{
  "beta1": 0.95,
  "schedule": "wsd",
  "dataset": "wikipedia_en"
}
Each number is 200 + 40 x the weight over its row's rms, rounded and kept within 0 to 999. Layers, rows and columns count from 0. The size before them is the row's rms in percent of the matrix's.

# down: layer 2 MLP down (transposed), 512x128, rms 0.21, rows 244-270, columns 0-127
# up: layer 2 MLP up, 512x128, rms 0.225, rows 245-271, columns 0-127
down244,085,194,218,188,217,195,236,199,204,275,202,260,155,188,148,153,177,204,169,200,176,214,231,200,287,155,218,273,159,275,223,105,193,258,183,235,179,177,153,269,205,267,233,204,182,174,196,189,198,330,207,235,176,150,189,171,219,213,214,207,172,175,189,169,219,183,265,179,199,226,222,128,163,228,230,145,217,200,252,176,191,198,225,157,223,153,200,149,228,160,164,230,182,155,139,226,256,210,226,181,269,197,251,161,184,195,222,234,244,240,194,136,137,215,193,209,299,135,269,178,216,236,122,111,171,228,239,205,229
up245,107,231,225,193,138,201,205,203,237,229,245,174,212,240,154,166,127,241,174,210,221,173,211,198,267,169,207,218,166,211,214,121,171,220,207,216,184,228,211,149,189,213,159,189,127,241,210,215,255,116,241,178,101,166,222,208,193,253,242,238,293,240,208,207,206,142,213,170,261,222,212,162,140,269,126,183,234,211,237,165,209,239,154,170,171,214,202,175,182,189,152,300,133,225,232,202,193,261,225,259,138,128,226,199,192,146,218,134,211,232,166,114,204,231,213,242,232,241,130,195,140,199,122,163,229,205,199,168,200
down245,111,222,200,217,224,218,154,229,175,102,195,184,235,185,189,241,245,239,269,252,246,183,214,109,236,271,208,200,132,150,161,258,170,198,201,165,177,253,197,227,190,188,287,216,184,219,157,205,179,178,223,288,167,152,203,207,259,170,186,225,210,274,148,225,189,187,72,213,205,258,109,169,179,214,162,173,236,229,247,239,194,187,202,205,249,176,170,144,222,230,243,245,187,221,157,227,183,236,141,170,135,166,207,117,170,177,206,215,225,178,203,199,251,221,215,213,109,214,175,161,202,261,185,240,192,216,257,141,234
up246,091,188,222,238,188,153,231,226,165,181,224,180,159,278,192,224,224,178,243,162,112,150,223,215,163,168,241,172,174,193,208,166,209,248,155,245,204,205,228,80,147,224,220,236,274,133,228,211,203,170,148,222,155,173,251,213,221,212,193,225,147,195,148,232,189,239,215,159,142,193,214,192,277,217,221,240,96,205,169,151,148,196,201,229,190,163,208,233,211,232,147,279,122,270,193,183,202,213,213,261,226,256,259,200,260,255,150,153,173,178,228,227,276,171,128,199,174,214,187,201,113,228,262,172,199,217,198,209,232
down246,101,214,113,197,161,224,145,215,209,167,275,219,253,175,167,157,254,190,240,250,247,218,182,125,246,196,158,218,204,185,227,197,154,175,254,112,219,246,254,223,197,137,233,192,255,220,238,210,149,257,178,238,183,311,249,145,194,205,130,232,229,190,221,180,247,216,144,180,172,193,170,221,181,219,146,198,177,241,275,230,208,184,249,214,147,207,204,208,230,170,142,165,237,176,106,173,198,199,129,139,233,149,213,159,216,224,163,187,190,152,186,194,119,184,207,201,139,230,188,246,193,235,199,150,185,256,222,156,110
up247,094,171,255,140,149,193,197,214,216,241,235,249,216,205,154,231,250,266,170,151,204,247,239,181,211,105,149,242,218,241,228,170,183,239,224,192,227,201,229,167,208,224,176,273,197,113,142,241,201,274,197,201,191,214,215,188,179,225,247,229,137,224,190,190,246,270,219,194,110,220,216,136,166,181,180,134,205,179,168,247,119,230,213,157,249,258,222,187,212,263,197,124,187,221,171,170,261,121,151,189,197,178,191,159,155,179,156,149,167,290,247,160,205,195,206,134,235,116,208,221,212,160,224,203,216,227,261,174,229
down247,093,215,230,170,274,276,184,217,117,166,126,137,188,237,252,177,161,171,203,244,241,163,246,265,132,232,182,267,267,200,226,142,199,165,158,192,194,149,181,225,203,170,171,201,152,204,195,228,242,231,199,210,196,225,216,139,279,132,232,191,252,177,168,189,255,203,145,210,233,178,221,257,245,213,242,210,201,154,229,223,151,147,191,163,239,235,167,165,160,136,239,198,206,202,143,146,151,135,267,191,196,156,193,239,204,202,222,201,189,203,142,193,221,151,202,229,333,166,254,169,183,234,216,181,212,177,251,247,262
up248,091,249,177,195,251,140,193,189,176,149,208,227,151,244,197,222,239,159,160,258,186,146,144,182,194,219,113,178,180,183,188,309,139,206,242,170,216,209,274,190,133,233,215,123,206,263,227,220,163,133,126,248,162,204,257,151,201,131,226,153,160,232,179,173,235,269,194,248,183,196,212,236,234,232,267,140,235,239,185,182,218,222,247,192,233,223,170,204,175,188,210,238,219,136,189,199,207,169,136,183,265,205,206,192,202,153,181,155,181,282,153,142,197,192,164,200,170,115,198,250,230,258,155,216,178,127,202,239,212
down248,087,139,212,169,193,199,217,214,291,231,123,128,235,188,192,259,207,176,190,177,189,129,203,189,234,172,222,175,176,184,161,105,183,129,211,189,259,172,114,228,217,240,261,233,229,213,165,242,274,210,232,267,187,194,199,168,209,272,226,223,249,202,226,204,141,218,281,125,180,236,229,177,218,194,169,244,202,165,119,197,206,227,152,214,226,278,216,172,171,196,203,217,142,227,228,234,181,203,179,155,149,206,222,85,196,182,233,241,238,255,224,216,146,239,221,248,89,230,183,251,213,183,225,166,221,188,193,177,188
up249,106,229,135,215,124,186,205,252,92,145,152,118,288,215,177,245,186,109,174,105,148,191,150,184,177,199,199,182,246,157,185,255,184,210,149,218,275,181,187,220,225,179,245,259,245,188,205,249,221,203,197,145,223,196,232,268,171,283,230,267,155,191,162,192,232,189,164,246,140,202,186,195,229,171,202,158,264,195,229,159,211,165,204,163,195,196,175,164,235,129,255,237,258,151,192,200,217,126,226,193,218,229,215,221,152,246,245,174,238,213,170,214,239,175,132,174,214,196,207,240,174,225,161,137,179,196,146,210,202
down249,104,202,156,116,215,182,287,267,212,167,172,211,193,240,209,251,235,179,148,193,187,151,204,184,162,169,197,167,91,210,207,164,259,207,189,139,192,144,192,194,246,190,267,104,192,241,133,226,201,142,205,206,169,147,267,206,215,203,222,232,173,169,207,160,229,212,196,220,182,265,203,176,174,190,230,139,219,140,232,181,220,226,261,186,194,234,216,209,133,252,176,216,207,111,172,195,240,238,206,245,201,287,144,178,201,295,224,277,195,171,185,223,144,244,220,226,164,197,142,176,191,193,171,136,142,265,226,143,212
up250,099,217,132,287,188,195,237,241,203,152,282,259,272,213,161,218,213,208,154,195,238,151,196,201,195,211,179,189,214,195,190,182,279,231,198,103,287,170,120,182,172,208,261,62,147,242,194,251,209,189,283,199,148,198,199,224,206,231,207,258,175,159,169,219,132,245,179,195,133,173,221,155,224,225,136,221,167,247,182,224,224,154,208,244,216,184,180,227,196,255,198,260,202,221,223,206,154,151,200,192,188,162,189,202,206,206,267,175,165,146,240,260,210,156,235,202,221,208,199,160,151,142,223,249,149,182,188,139,202
down250,097,206,185,219,249,169,189,200,197,223,181,229,253,148,215,219,210,208,226,212,223,160,166,204,191,186,153,170,203,151,201,187,213,230,169,143,89,208,139,153,141,162,186,106,188,264,215,131,141,158,174,175,224,225,237,223,210,216,248,206,172,97,150,290,183,206,221,174,205,133,249,223,221,207,159,206,191,222,181,204,199,189,288,179,236,231,261,209,302,175,185,202,168,182,154,157,153,226,195,217,235,168,167,271,228,155,250,143,73,225,192,223,188,208,217,189,227,131,218,221,179,234,105,189,229,164,214,227,193
up251,111,192,219,178,227,206,211,197,230,191,183,249,231,249,232,168,246,230,189,183,177,202,190,207,206,90,175,230,207,299,175,111,224,197,199,179,256,187,199,139,180,243,212,166,230,209,188,185,254,202,184,164,178,283,248,210,197,153,267,222,186,143,265,170,240,248,112,259,130,179,203,156,165,201,174,181,202,185,204,176,219,234,131,191,226,178,188,240,145,185,182,103,230,241,195,197,238,228,242,207,233,216,152,181,192,170,213,263,213,90,232,249,142,154,239,222,271,239,193,151,202,150,272,251,171,149,162,180,261
down251,112,190,234,197,212,236,219,193,211,225,211,176,216,195,194,168,200,215,180,190,257,113,252,176,140,172,124,232,104,98,248,234,251,197,160,177,187,150,157,194,219,153,142,167,229,193,199,229,217,187,256,292,210,213,153,207,173,206,239,164,168,191,182,155,200,190,215,194,97,163,185,97,216,193,246,193,127,176,178,156,253,192,243,177,193,216,167,168,210,175,183,139,164,189,161,138,144,154,175,260,138,185,227,201,205,196,160,167,215,218,109,233,181,194,235,202,186,167,230,247,116,135,220,139,209,181,117,234,197
up252,110,251,133,206,178,219,261,249,288,178,226,175,152,256,138,181,233,246,245,215,183,187,198,223,241,158,227,262,209,294,165,222,153,215,230,228,211,174,243,159,181,246,242,171,191,225,261,160,175,261,222,192,144,216,157,183,244,127,220,149,215,242,149,182,199,196,196,201,183,126,171,225,137,155,179,182,99,224,212,233,115,174,189,173,199,242,171,159,258,204,192,157,181,273,291,144,250,223,151,195,203,191,247,232,177,158,226,176,146,211,166,165,195,167,203,153,150,181,159,192,255,161,237,245,176,132,173,212,190
down252,114,222,144,203,165,201,230,246,292,189,261,156,243,210,205,161,171,169,247,194,124,176,224,152,175,106,216,135,226,237,186,198,213,215,227,214,195,196,204,194,194,267,208,208,171,144,183,210,228,194,219,227,261,158,244,184,174,235,213,161,247,175,186,200,193,238,243,171,125,178,171,314,262,272,215,151,189,232,187,249,157,204,246,172,142,188,215,169,206,148,173,226,164,184,196,208,228,176,181,181,224,164,248,235,246,240,255,127,180,200,124,150,190,180,160,205,307,181,177,255,145,224,246,258,213,108,266,214,191
up253,112,174,231,198,143,222,220,158,246,222,178,180,221,207,209,124,169,202,150,165,187,183,259,212,195,192,209,200,145,125,212,268,203,220,227,152,213,165,250,201,259,199,258,210,232,113,233,197,180,197,191,162,266,177,187,226,136,226,216,241,161,103,321,208,183,218,168,172,175,238,198,266,249,230,244,180,209,196,252,193,246,148,218,208,237,170,214,252,235,130,188,243,207,220,111,228,213,245,243,172,152,238,197,218,223,237,183,209,139,133,200,108,211,166,204,225,191,204,89,168,238,251,151,148,224,227,244,196,176
down253,093,290,166,189,211,155,108,207,147,152,241,190,211,136,198,210,198,205,242,214,154,210,176,212,255,232,138,246,186,206,211,230,160,224,157,224,218,221,125,161,222,167,182,113,151,306,212,201,258,252,192,171,116,182,192,162,243,199,243,152,200,155,128,234,185,232,200,162,279,154,221,204,190,188,136,187,210,162,213,233,189,234,159,132,218,177,204,165,139,232,169,221,260,205,286,86,203,173,208,248,212,204,214,216,140,202,209,226,190,270,228,163,217,265,209,136,207,203,205,217,200,232,182,142,215,183,233,175,160
up254,115,206,203,260,206,212,224,231,244,273,223,193,187,264,142,209,189,180,180,146,198,265,240,204,188,152,184,193,146,194,201,112,186,188,266,124,145,152,195,197,207,224,187,214,209,154,187,218,215,192,219,168,151,234,176,223,267,151,194,147,212,172,179,205,84,184,226,211,171,212,206,243,117,171,197,141,211,192,189,132,127,184,236,275,201,208,248,184,228,232,122,160,232,166,202,198,178,121,240,196,156,287,156,160,144,219,171,254,181,197,228,215,139,131,181,221,232,248,202,141,245,123,207,255,167,226,212,139,225
down254,094,193,247,192,187,168,188,130,247,207,257,160,238,157,231,247,202,206,222,193,119,201,180,224,186,174,169,202,197,159,226,168,121,202,242,212,297,264,224,174,204,134,139,218,254,228,208,183,241,148,112,121,238,237,201,188,176,197,193,198,152,213,277,165,304,235,189,228,192,158,173,156,268,222,245,173,174,163,217,222,140,161,154,169,218,184,260,249,259,243,112,156,189,203,159,134,259,185,245,197,166,188,140,235,199,238,224,223,183,248,172,204,259,214,184,179,201,229,237,164,162,239,168,226,178,260,167,250,227
up255,113,175,187,170,196,145,196,168,161,178,207,281,306,238,189,197,184,245,198,201,203,101,154,214,195,173,225,156,159,221,162,227,182,200,180,174,155,120,198,265,178,249,130,134,186,161,159,167,228,194,225,313,248,227,146,233,304,253,176,219,182,181,276,210,176,191,213,192,208,209,232,177,214,211,149,227,266,194,256,152,231,179,252,204,159,289,195,183,243,207,174,166,221,238,213,210,236,153,235,216,208,219,236,152,257,190,202,248,228,154,194,289,195,180,240,247,224,240,210,263,193,236,203,130,204,205,230,152,176
down255,101,184,202,217,223,258,191,207,138,169,190,160,184,226,174,148,211,150,135,235,270,196,261,232,136,312,220,202,194,143,230,245,161,112,215,232,193,220,169,285,160,185,205,200,226,178,187,240,226,177,161,153,210,198,240,200,286,153,308,175,245,265,235,180,202,181,247,252,224,232,129,209,157,207,217,185,220,250,219,225,175,155,186,233,207,215,169,221,224,212,162,143,212,198,222,230,139,206,151,219,158,203,200,229,113,252,202,214,189,201,246,155,288,246,166,157,196,185,109,162,188,224,202,189,296,177,206,206,198
up256,099,209,249,195,167,217,238,254,100,143,96,179,154,196,184,139,177,264,201,258,285,198,144,252,189,231,132,310,211,217,224,137,211,164,170,162,203,195,239,207,232,143,252,244,219,167,143,257,233,228,180,180,237,227,204,191,188,159,203,184,160,196,214,201,201,175,175,234,197,243,141,211,157,216,167,236,189,201,226,152,243,246,284,222,197,222,204,231,218,155,228,221,209,191,209,253,178,120,144,201,255,154,237,232,181,172,133,173,137,225,190,214,172,199,97,168,205,157,152,217,231,220,176,223,122,220,184,231,216
down256,099,196,184,244,127,152,202,214,235,177,166,189,215,166,208,167,138,261,209,242,129,205,177,209,215,159,192,210,198,162,212,177,238,152,210,192,263,217,224,200,181,164,235,191,258,185,228,158,278,221,233,199,195,270,150,267,197,181,158,131,240,134,86,229,208,168,193,169,252,214,246,255,224,281,223,139,207,280,200,237,161,183,287,228,211,146,209,177,269,132,237,201,167,221,177,194,213,141,208,213,193,192,168,175,214,172,260,212,255,244,157,138,161,233,148,189,239,144,134,252,191,256,213,137,211,199,172,256,216
up257,089,144,214,86,196,134,211,216,208,175,127,173,244,202,181,173,190,213,253,227,195,212,222,261,203,214,254,170,208,203,160,212,242,129,226,214,216,152,260,242,190,195,228,149,193,223,144,175,182,235,297,217,179,225,226,182,227,214,167,200,217,230,142,199,153,262,114,263,188,142,186,245,182,213,174,193,243,105,274,219,158,120,251,234,217,243,203,234,283,172,189,153,217,208,189,200,196,203,165,222,235,217,275,234,190,173,235,228,192,171,83,188,202,137,169,191,226,170,172,237,211,168,195,267,261,230,166,243,180
down257,096,205,172,164,199,212,280,162,233,185,135,234,197,170,240,251,231,267,206,165,232,163,201,254,205,161,213,182,210,174,180,213,203,265,188,231,185,225,196,229,199,197,172,301,226,227,243,132,216,178,206,246,221,152,138,199,178,157,184,247,177,185,281,216,224,195,253,154,285,243,258,146,194,215,189,226,203,239,196,312,251,252,232,247,209,131,198,152,190,217,156,150,213,290,172,196,217,221,262,183,151,210,194,209,190,231,235,229,166,244,163,171,207,140,190,200,213,254,176,161,279,269,219,87,214,163,219,151,228
up258,105,196,163,197,190,177,135,179,262,219,231,263,186,197,94,222,231,204,251,142,212,252,133,150,175,226,188,190,203,167,194,170,137,296,107,218,259,158,241,218,262,237,245,188,169,185,247,137,182,183,233,237,157,208,204,176,190,232,259,220,248,197,185,170,146,174,195,206,200,184,218,260,185,223,226,253,225,226,233,215,203,188,280,156,177,310,166,175,223,180,219,188,200,268,218,106,197,155,178,151,189,226,221,232,112,235,175,199,247,256,166,208,200,238,209,258,230,161,217,206,271,209,232,201,222,134,236,190,150
down258,122,201,164,180,170,259,228,194,83,200,235,251,226,225,180,191,232,107,169,220,132,207,205,265,149,123,191,238,162,233,203,150,252,193,237,149,265,184,265,237,166,205,209,151,224,213,199,215,209,228,215,224,172,190,197,222,280,227,155,208,142,208,169,179,162,142,237,206,277,152,191,179,203,215,232,141,178,213,229,256,223,130,197,164,210,133,204,168,198,127,171,242,245,160,222,209,154,158,190,263,208,147,91,185,192,213,187,167,171,155,248,271,224,198,142,242,251,226,126,198,167,169,251,166,198,228,227,191,214
up259,107,151,140,157,223,142,248,205,164,158,215,200,246,255,201,280,214,208,240,123,147,223,195,153,180,227,197,237,253,159,187,200,224,152,273,211,153,232,201,221,216,257,255,172,128,202,226,143,197,198,209,202,150,257,204,218,192,193,195,242,200,213,198,241,165,196,223,166,159,184,200,196,211,175,258,152,224,165,214,150,269,199,179,244,240,166,163,218,289,163,242,196,166,253,186,233,214,171,253,177,250,234,233,247,173,357,257,188,110,233,209,179,167,214,209,195,255,268,217,192,244,160,256,146,167,177,196,170,155
down259,110,171,209,167,219,129,211,119,175,216,187,211,241,275,237,241,252,245,181,219,185,190,144,213,170,198,130,229,202,187,159,187,179,240,211,242,236,209,268,113,180,163,154,131,147,246,228,197,270,169,256,195,201,186,208,270,242,171,214,215,167,133,163,219,172,257,175,186,157,218,192,204,225,194,163,115,209,218,212,167,190,210,215,208,199,198,124,220,212,190,193,199,262,261,176,227,220,229,197,271,263,210,180,303,201,224,222,195,229,236,242,156,207,313,182,151,256,183,231,243,236,186,227,227,161,71,210,211,188
up260,105,134,187,148,157,259,201,170,226,183,224,188,195,146,132,214,181,206,190,221,188,238,180,327,223,228,150,180,209,153,188,190,236,167,172,138,260,195,191,219,224,309,200,182,215,190,234,225,237,135,287,183,233,213,173,220,202,199,185,217,215,201,179,132,207,147,191,168,222,206,216,167,169,261,191,157,209,141,170,204,190,250,294,197,242,276,208,147,163,200,208,225,241,175,184,170,212,135,178,263,196,206,145,255,235,228,166,179,263,221,272,204,140,192,161,274,276,211,249,209,254,212,193,233,150,119,170,243,226
down260,103,207,256,123,246,196,174,204,199,123,273,199,228,211,212,225,186,201,303,161,237,149,189,177,183,226,198,214,136,204,165,239,152,203,182,170,245,228,203,236,184,223,237,174,259,212,189,164,204,206,251,203,274,157,170,240,211,187,140,280,218,260,145,199,204,250,99,118,191,184,205,254,278,166,184,122,230,225,177,235,176,239,180,204,229,245,175,215,161,182,192,235,183,165,238,243,174,216,204,139,188,187,173,238,222,224,163,188,262,203,195,128,196,204,163,197,269,263,239,155,276,140,166,141,281,186,179,161,180
up261,102,213,215,154,192,173,217,221,206,229,156,253,229,150,240,186,200,161,159,197,182,151,184,120,123,175,210,147,184,217,237,168,256,227,187,216,191,138,146,203,218,188,170,174,132,147,106,127,159,172,245,215,259,190,214,186,191,199,181,173,200,146,247,158,181,206,210,277,247,200,233,216,162,207,207,172,114,202,227,199,211,160,253,116,215,170,273,180,241,179,247,214,213,257,109,233,271,258,207,224,219,184,151,186,208,206,120,190,235,240,192,268,225,107,214,180,190,270,188,218,186,268,181,182,267,179,211,190,269
down261,104,113,226,143,222,203,229,175,215,176,136,217,214,214,178,198,219,223,212,154,189,209,206,254,237,211,224,205,229,168,233,283,212,229,133,182,211,217,212,257,159,215,188,208,138,134,175,312,164,187,239,171,251,139,201,208,214,170,164,131,153,194,189,163,155,222,217,202,223,173,161,185,217,195,185,203,220,205,174,148,170,175,204,190,166,141,195,135,166,273,136,217,168,188,162,198,243,141,212,133,294,221,212,254,140,168,225,83,168,250,213,203,213,213,245,149,272,210,102,177,255,212,214,192,164,195,124,168,161
up262,095,192,198,261,99,141,281,154,223,251,196,195,203,211,263,178,195,174,169,218,191,187,162,172,245,169,245,142,110,212,216,229,173,279,192,151,186,238,171,190,194,247,136,124,201,183,99,233,133,248,212,136,182,124,205,147,214,189,197,158,146,179,215,203,204,214,249,232,208,262,210,188,236,201,183,244,122,148,216,183,139,154,197,197,246,158,212,191,246,198,189,167,159,204,185,280,171,224,199,247,211,219,142,225,265,199,207,209,302,186,233,259,195,181,244,201,198,200,198,181,205,218,237,252,206,219,199,164,292
down262,101,201,153,203,177,172,268,112,298,205,142,224,253,184,221,232,225,168,126,197,164,192,130,132,197,229,242,231,180,215,258,270,218,251,237,181,216,245,225,206,215,225,151,205,179,227,124,214,191,207,192,130,176,134,191,271,229,202,189,186,170,194,224,179,222,247,241,176,242,149,189,187,251,138,196,179,257,234,186,216,147,203,253,213,216,161,183,232,275,170,246,213,142,120,221,225,252,216,204,208,194,221,199,253,258,278,159,248,180,224,154,211,170,256,208,234,223,161,165,199,218,123,186,284,167,271,194,183,145
up263,099,132,189,124,206,179,191,211,200,195,254,201,201,173,181,198,255,186,253,304,171,173,167,207,192,242,222,149,193,209,195,191,162,203,255,198,152,215,201,218,198,288,177,177,242,126,215,153,194,131,173,158,212,234,242,179,256,200,131,209,194,242,186,189,242,190,166,242,260,130,174,195,211,236,192,158,203,199,229,175,209,210,168,231,221,228,168,202,184,169,258,187,218,153,208,137,241,179,152,148,173,194,151,255,274,131,157,254,221,186,224,208,195,177,128,236,282,255,285,179,274,172,101,295,150,160,196,169,201
down263,095,189,231,178,159,214,246,180,232,254,238,213,199,228,238,233,231,139,168,247,209,161,251,244,248,203,138,207,201,173,221,194,216,236,184,246,111,222,187,176,223,200,252,206,246,155,224,181,146,215,155,191,215,177,233,233,120,177,158,193,235,210,167,253,176,258,229,183,257,211,147,277,214,179,219,147,253,199,147,205,243,174,232,269,234,201,212,220,297,183,106,259,211,252,255,137,191,124,153,195,175,280,254,252,195,116,228,215,169,239,192,201,212,158,184,198,191,146,193,187,144,184,223,188,160,208,128,285,240
up264,095,142,269,264,201,238,203,193,273,127,234,245,203,200,230,132,221,180,197,213,221,156,225,226,267,221,129,91,251,244,155,192,223,160,257,175,206,226,268,208,208,193,236,238,187,215,141,227,308,215,165,158,266,180,228,266,144,163,142,190,194,212,200,177,156,182,223,139,183,167,236,129,256,188,223,212,203,191,162,218,197,203,164,144,150,224,251,262,193,132,215,250,211,139,243,177,185,181,290,171,195,203,258,200,205,210,169,166,214,253,186,154,160,170,212,176,178,228,241,225,156,183,140,242,164,196,149,191,194
down264,096,140,270,222,244,194,201,150,164,206,153,206,160,251,235,178,177,171,194,242,222,222,160,202,163,231,200,264,224,186,255,256,182,183,117,255,227,186,216,169,192,228,220,190,178,216,138,264,223,196,198,165,126,218,185,163,131,197,121,157,89,242,185,184,280,220,238,227,128,256,170,163,152,209,243,281,164,203,200,210,208,209,220,174,151,260,218,175,181,162,245,172,131,206,238,126,176,142,227,139,214,219,273,234,185,154,231,173,202,265,204,192,247,147,212,195,235,212,199,256,209,190,205,249,169,171,158,281,232
up265,117,183,259,165,158,228,164,205,257,220,208,168,251,225,176,147,205,197,165,76,205,218,209,164,231,137,126,234,201,185,189,194,192,204,235,154,221,252,249,167,151,255,181,233,151,170,180,195,248,162,218,252,185,195,220,184,225,181,219,275,235,121,152,186,263,165,186,218,207,178,187,195,211,164,190,242,198,195,158,208,182,200,301,123,148,205,196,133,174,216,208,185,203,235,202,137,191,195,201,213,175,240,169,136,254,250,174,134,269,226,185,222,194,249,255,197,210,145,210,245,246,204,272,134,209,91,216,263,131
down265,124,177,173,245,170,233,230,186,193,156,230,166,181,168,194,178,227,244,180,288,156,219,146,183,173,309,202,184,255,160,239,225,208,140,205,240,134,182,180,272,182,101,188,216,175,191,203,151,185,110,169,108,230,139,259,135,206,208,263,221,232,176,158,109,221,187,161,206,174,249,186,184,166,185,185,225,174,141,156,203,254,172,242,137,175,157,247,186,176,228,160,262,253,209,210,164,254,173,234,143,198,184,232,209,245,146,207,239,228,213,216,214,216,290,181,190,192,159,248,190,260,225,263,184,239,219,195,171,213
up266,101,290,254,212,210,211,201,259,227,186,245,247,212,210,199,221,222,214,214,165,190,155,152,188,222,246,141,119,173,200,216,190,190,215,144,126,262,193,111,214,172,209,211,207,164,135,164,243,209,113,169,205,149,170,230,187,239,214,171,198,183,205,186,162,161,244,252,185,161,313,264,143,184,200,222,190,243,161,220,222,244,206,187,258,181,150,190,234,227,225,193,231,260,256,200,255,251,138,244,249,182,159,196,170,243,177,232,235,212,179,257,285,194,167,217,243,293,231,146,183,105,157,238,198,197,149,196,187,212
down266,099,101,140,195,264,244,203,196,252,227,194,134,224,191,195,162,170,241,200,183,186,253,211,126,256,228,238,194,248,235,216,232,215,227,217,239,190,212,187,121,195,176,281,221,162,147,253,179,216,154,207,143,184,196,158,290,191,231,157,261,196,191,159,184,234,251,185,202,208,153,246,262,215,127,216,193,188,213,151,186,175,171,212,197,245,167,143,233,199,269,196,207,68,233,206,237,190,177,235,195,195,224,281,160,231,176,261,184,279,232,216,201,259,180,161,146,239,167,177,214,169,203,157,137,169,231,188,264,163
up267,104,239,115,175,165,274,143,123,138,178,184,211,208,181,257,250,198,209,249,232,187,187,203,227,176,217,206,231,193,185,135,265,211,166,251,193,189,144,255,272,180,165,207,212,178,202,178,185,268,162,232,280,196,247,219,174,188,197,179,239,121,258,192,230,144,185,230,159,258,203,123,146,185,156,222,180,191,187,205,136,212,193,215,240,209,153,194,234,192,143,314,175,198,221,303,187,204,189,181,213,150,239,199,241,245,243,206,205,180,290,221,236,218,214,172,193,171,239,175,213,242,244,198,175,209,125,221,148,290
down267,104,167,143,232,197,154,223,205,193,223,167,207,193,256,185,210,170,184,231,239,157,196,200,221,187,196,207,121,160,218,156,230,162,133,162,171,197,145,208,290,185,132,193,158,212,184,167,144,188,206,299,196,227,190,152,175,232,151,251,371,191,209,172,214,170,173,213,186,223,199,178,205,199,175,185,226,142,143,189,262,213,220,295,193,204,154,170,182,163,193,184,172,191,252,224,221,185,211,219,268,131,214,306,248,177,198,136,273,209,250,170,210,156,231,202,252,124,252,235,203,187,255,201,229,173,170,203,201,172
up268,098,172,212,199,219,163,282,221,226,188,172,164,238,187,209,218,216,151,150,191,257,238,223,212,164,240,171,263,139,187,166,217,148,173,218,208,186,289,208,195,147,201,153,118,175,291,218,254,194,181,196,225,188,157,169,185,245,204,198,279,245,157,220,243,200,204,145,255,167,262,165,137,204,257,192,184,165,236,159,235,202,234,133,270,190,205,270,126,211,171,212,255,251,238,197,267,161,196,276,145,172,184,206,169,183,192,207,174,296,210,202,133,206,181,206,203,178,263,186,200,170,254,190,124,106,164,229,207,213
down268,100,150,270,168,129,191,194,129,204,158,173,145,164,152,223,237,145,203,188,195,306,260,181,189,146,238,181,225,222,202,151,206,168,239,145,179,221,235,216,184,249,97,196,205,222,204,182,201,224,142,196,149,211,147,169,154,220,208,198,178,184,175,185,238,169,209,161,196,161,180,103,194,205,234,184,288,160,171,204,280,187,219,179,234,189,143,215,202,223,165,173,148,211,272,205,263,235,196,237,199,154,149,239,188,194,232,183,168,217,235,244,251,254,160,179,145,221,250,169,226,252,240,235,283,239,183,312,180,228
up269,094,190,204,237,214,158,233,289,148,172,207,208,182,210,180,139,206,245,194,174,174,206,185,179,199,185,225,180,174,286,215,183,176,202,203,252,139,258,224,200,241,139,186,244,233,142,118,139,212,231,234,174,232,231,159,232,230,247,127,264,226,167,172,206,176,221,216,187,196,174,236,196,247,209,185,326,207,199,234,231,183,243,231,198,173,218,158,200,219,160,283,196,241,155,185,221,179,261,184,241,250,283,156,194,149,197,189,197,262,207,263,242,169,235,172,235,206,233,161,162,194,242,154,173,245,222,250,164,51
down269,086,259,170,248,225,196,196,143,215,233,202,183,178,205,326,291,170,221,279,243,236,157,220,185,216,246,215,222,194,175,293,183,199,173,258,240,202,184,228,243,176,169,213,220,189,289,208,203,173,187,177,218,198,174,240,204,113,187,111,183,204,230,279,218,266,166,155,261,196,213,237,242,181,200,197,154,227,195,266,188,269,195,261,252,234,203,267,178,242,147,169,182,207,275,165,209,241,179,160,229,203,201,188,163,241,212,209,159,213,197,161,160,244,191,217,194,282,198,195,180,143,142,237,212,138,216,221,164,281
up270,097,145,181,235,157,232,256,269,139,245,276,200,241,201,161,200,208,192,174,170,280,224,163,263,190,145,183,265,121,181,213,176,138,230,254,178,144,226,198,177,201,162,135,156,213,238,184,162,216,154,164,198,130,170,226,202,204,169,165,226,207,147,241,200,220,208,199,155,200,253,196,214,227,225,107,226,143,215,169,229,239,193,256,186,228,197,263,252,207,213,139,270,205,255,154,193,201,131,218,188,224,173,122,145,165,146,179,221,240,305,202,231,237,195,304,227,211,216,230,203,257,211,187,151,230,175,229,184,191
down270,100,139,176,116,112,206,192,220,173,171,231,183,247,197,206,229,145,188,216,237,161,174,209,226,241,153,121,213,237,205,225,144,190,215,128,147,227,179,243,232,184,281,227,234,175,179,230,226,181,161,144,201,210,212,265,198,105,247,193,161,243,218,270,188,153,165,285,252,191,259,180,197,190,269,200,138,205,207,180,193,202,223,186,120,222,231,198,223,284,162,220,228,148,234,164,232,257,156,250,207,122,183,152,194,234,214,214,108,190,163,230,203,154,278,202,195,208,231,247,224,184,225,184,192,172,171,241,256,145
up271,105,216,251,152,172,262,207,152,182,240,189,185,164,217,179,160,191,184,199,179,133,154,255,167,131,290,152,226,234,139,206,199,247,218,190,275,170,120,222,206,190,290,207,267,203,124,223,172,197,289,92,241,248,171,198,211,150,150,214,184,166,174,191,171,235,170,199,226,211,242,124,142,215,150,153,192,234,259,204,171,197,172,188,246,246,225,242,194,238,166,209,192,186,245,201,193,252,116,213,185,200,237,214,237,185,223,162,232,190,232,254,263,248,174,205,263,169,210,152,210,203,166,177,181,173,157,228,292,192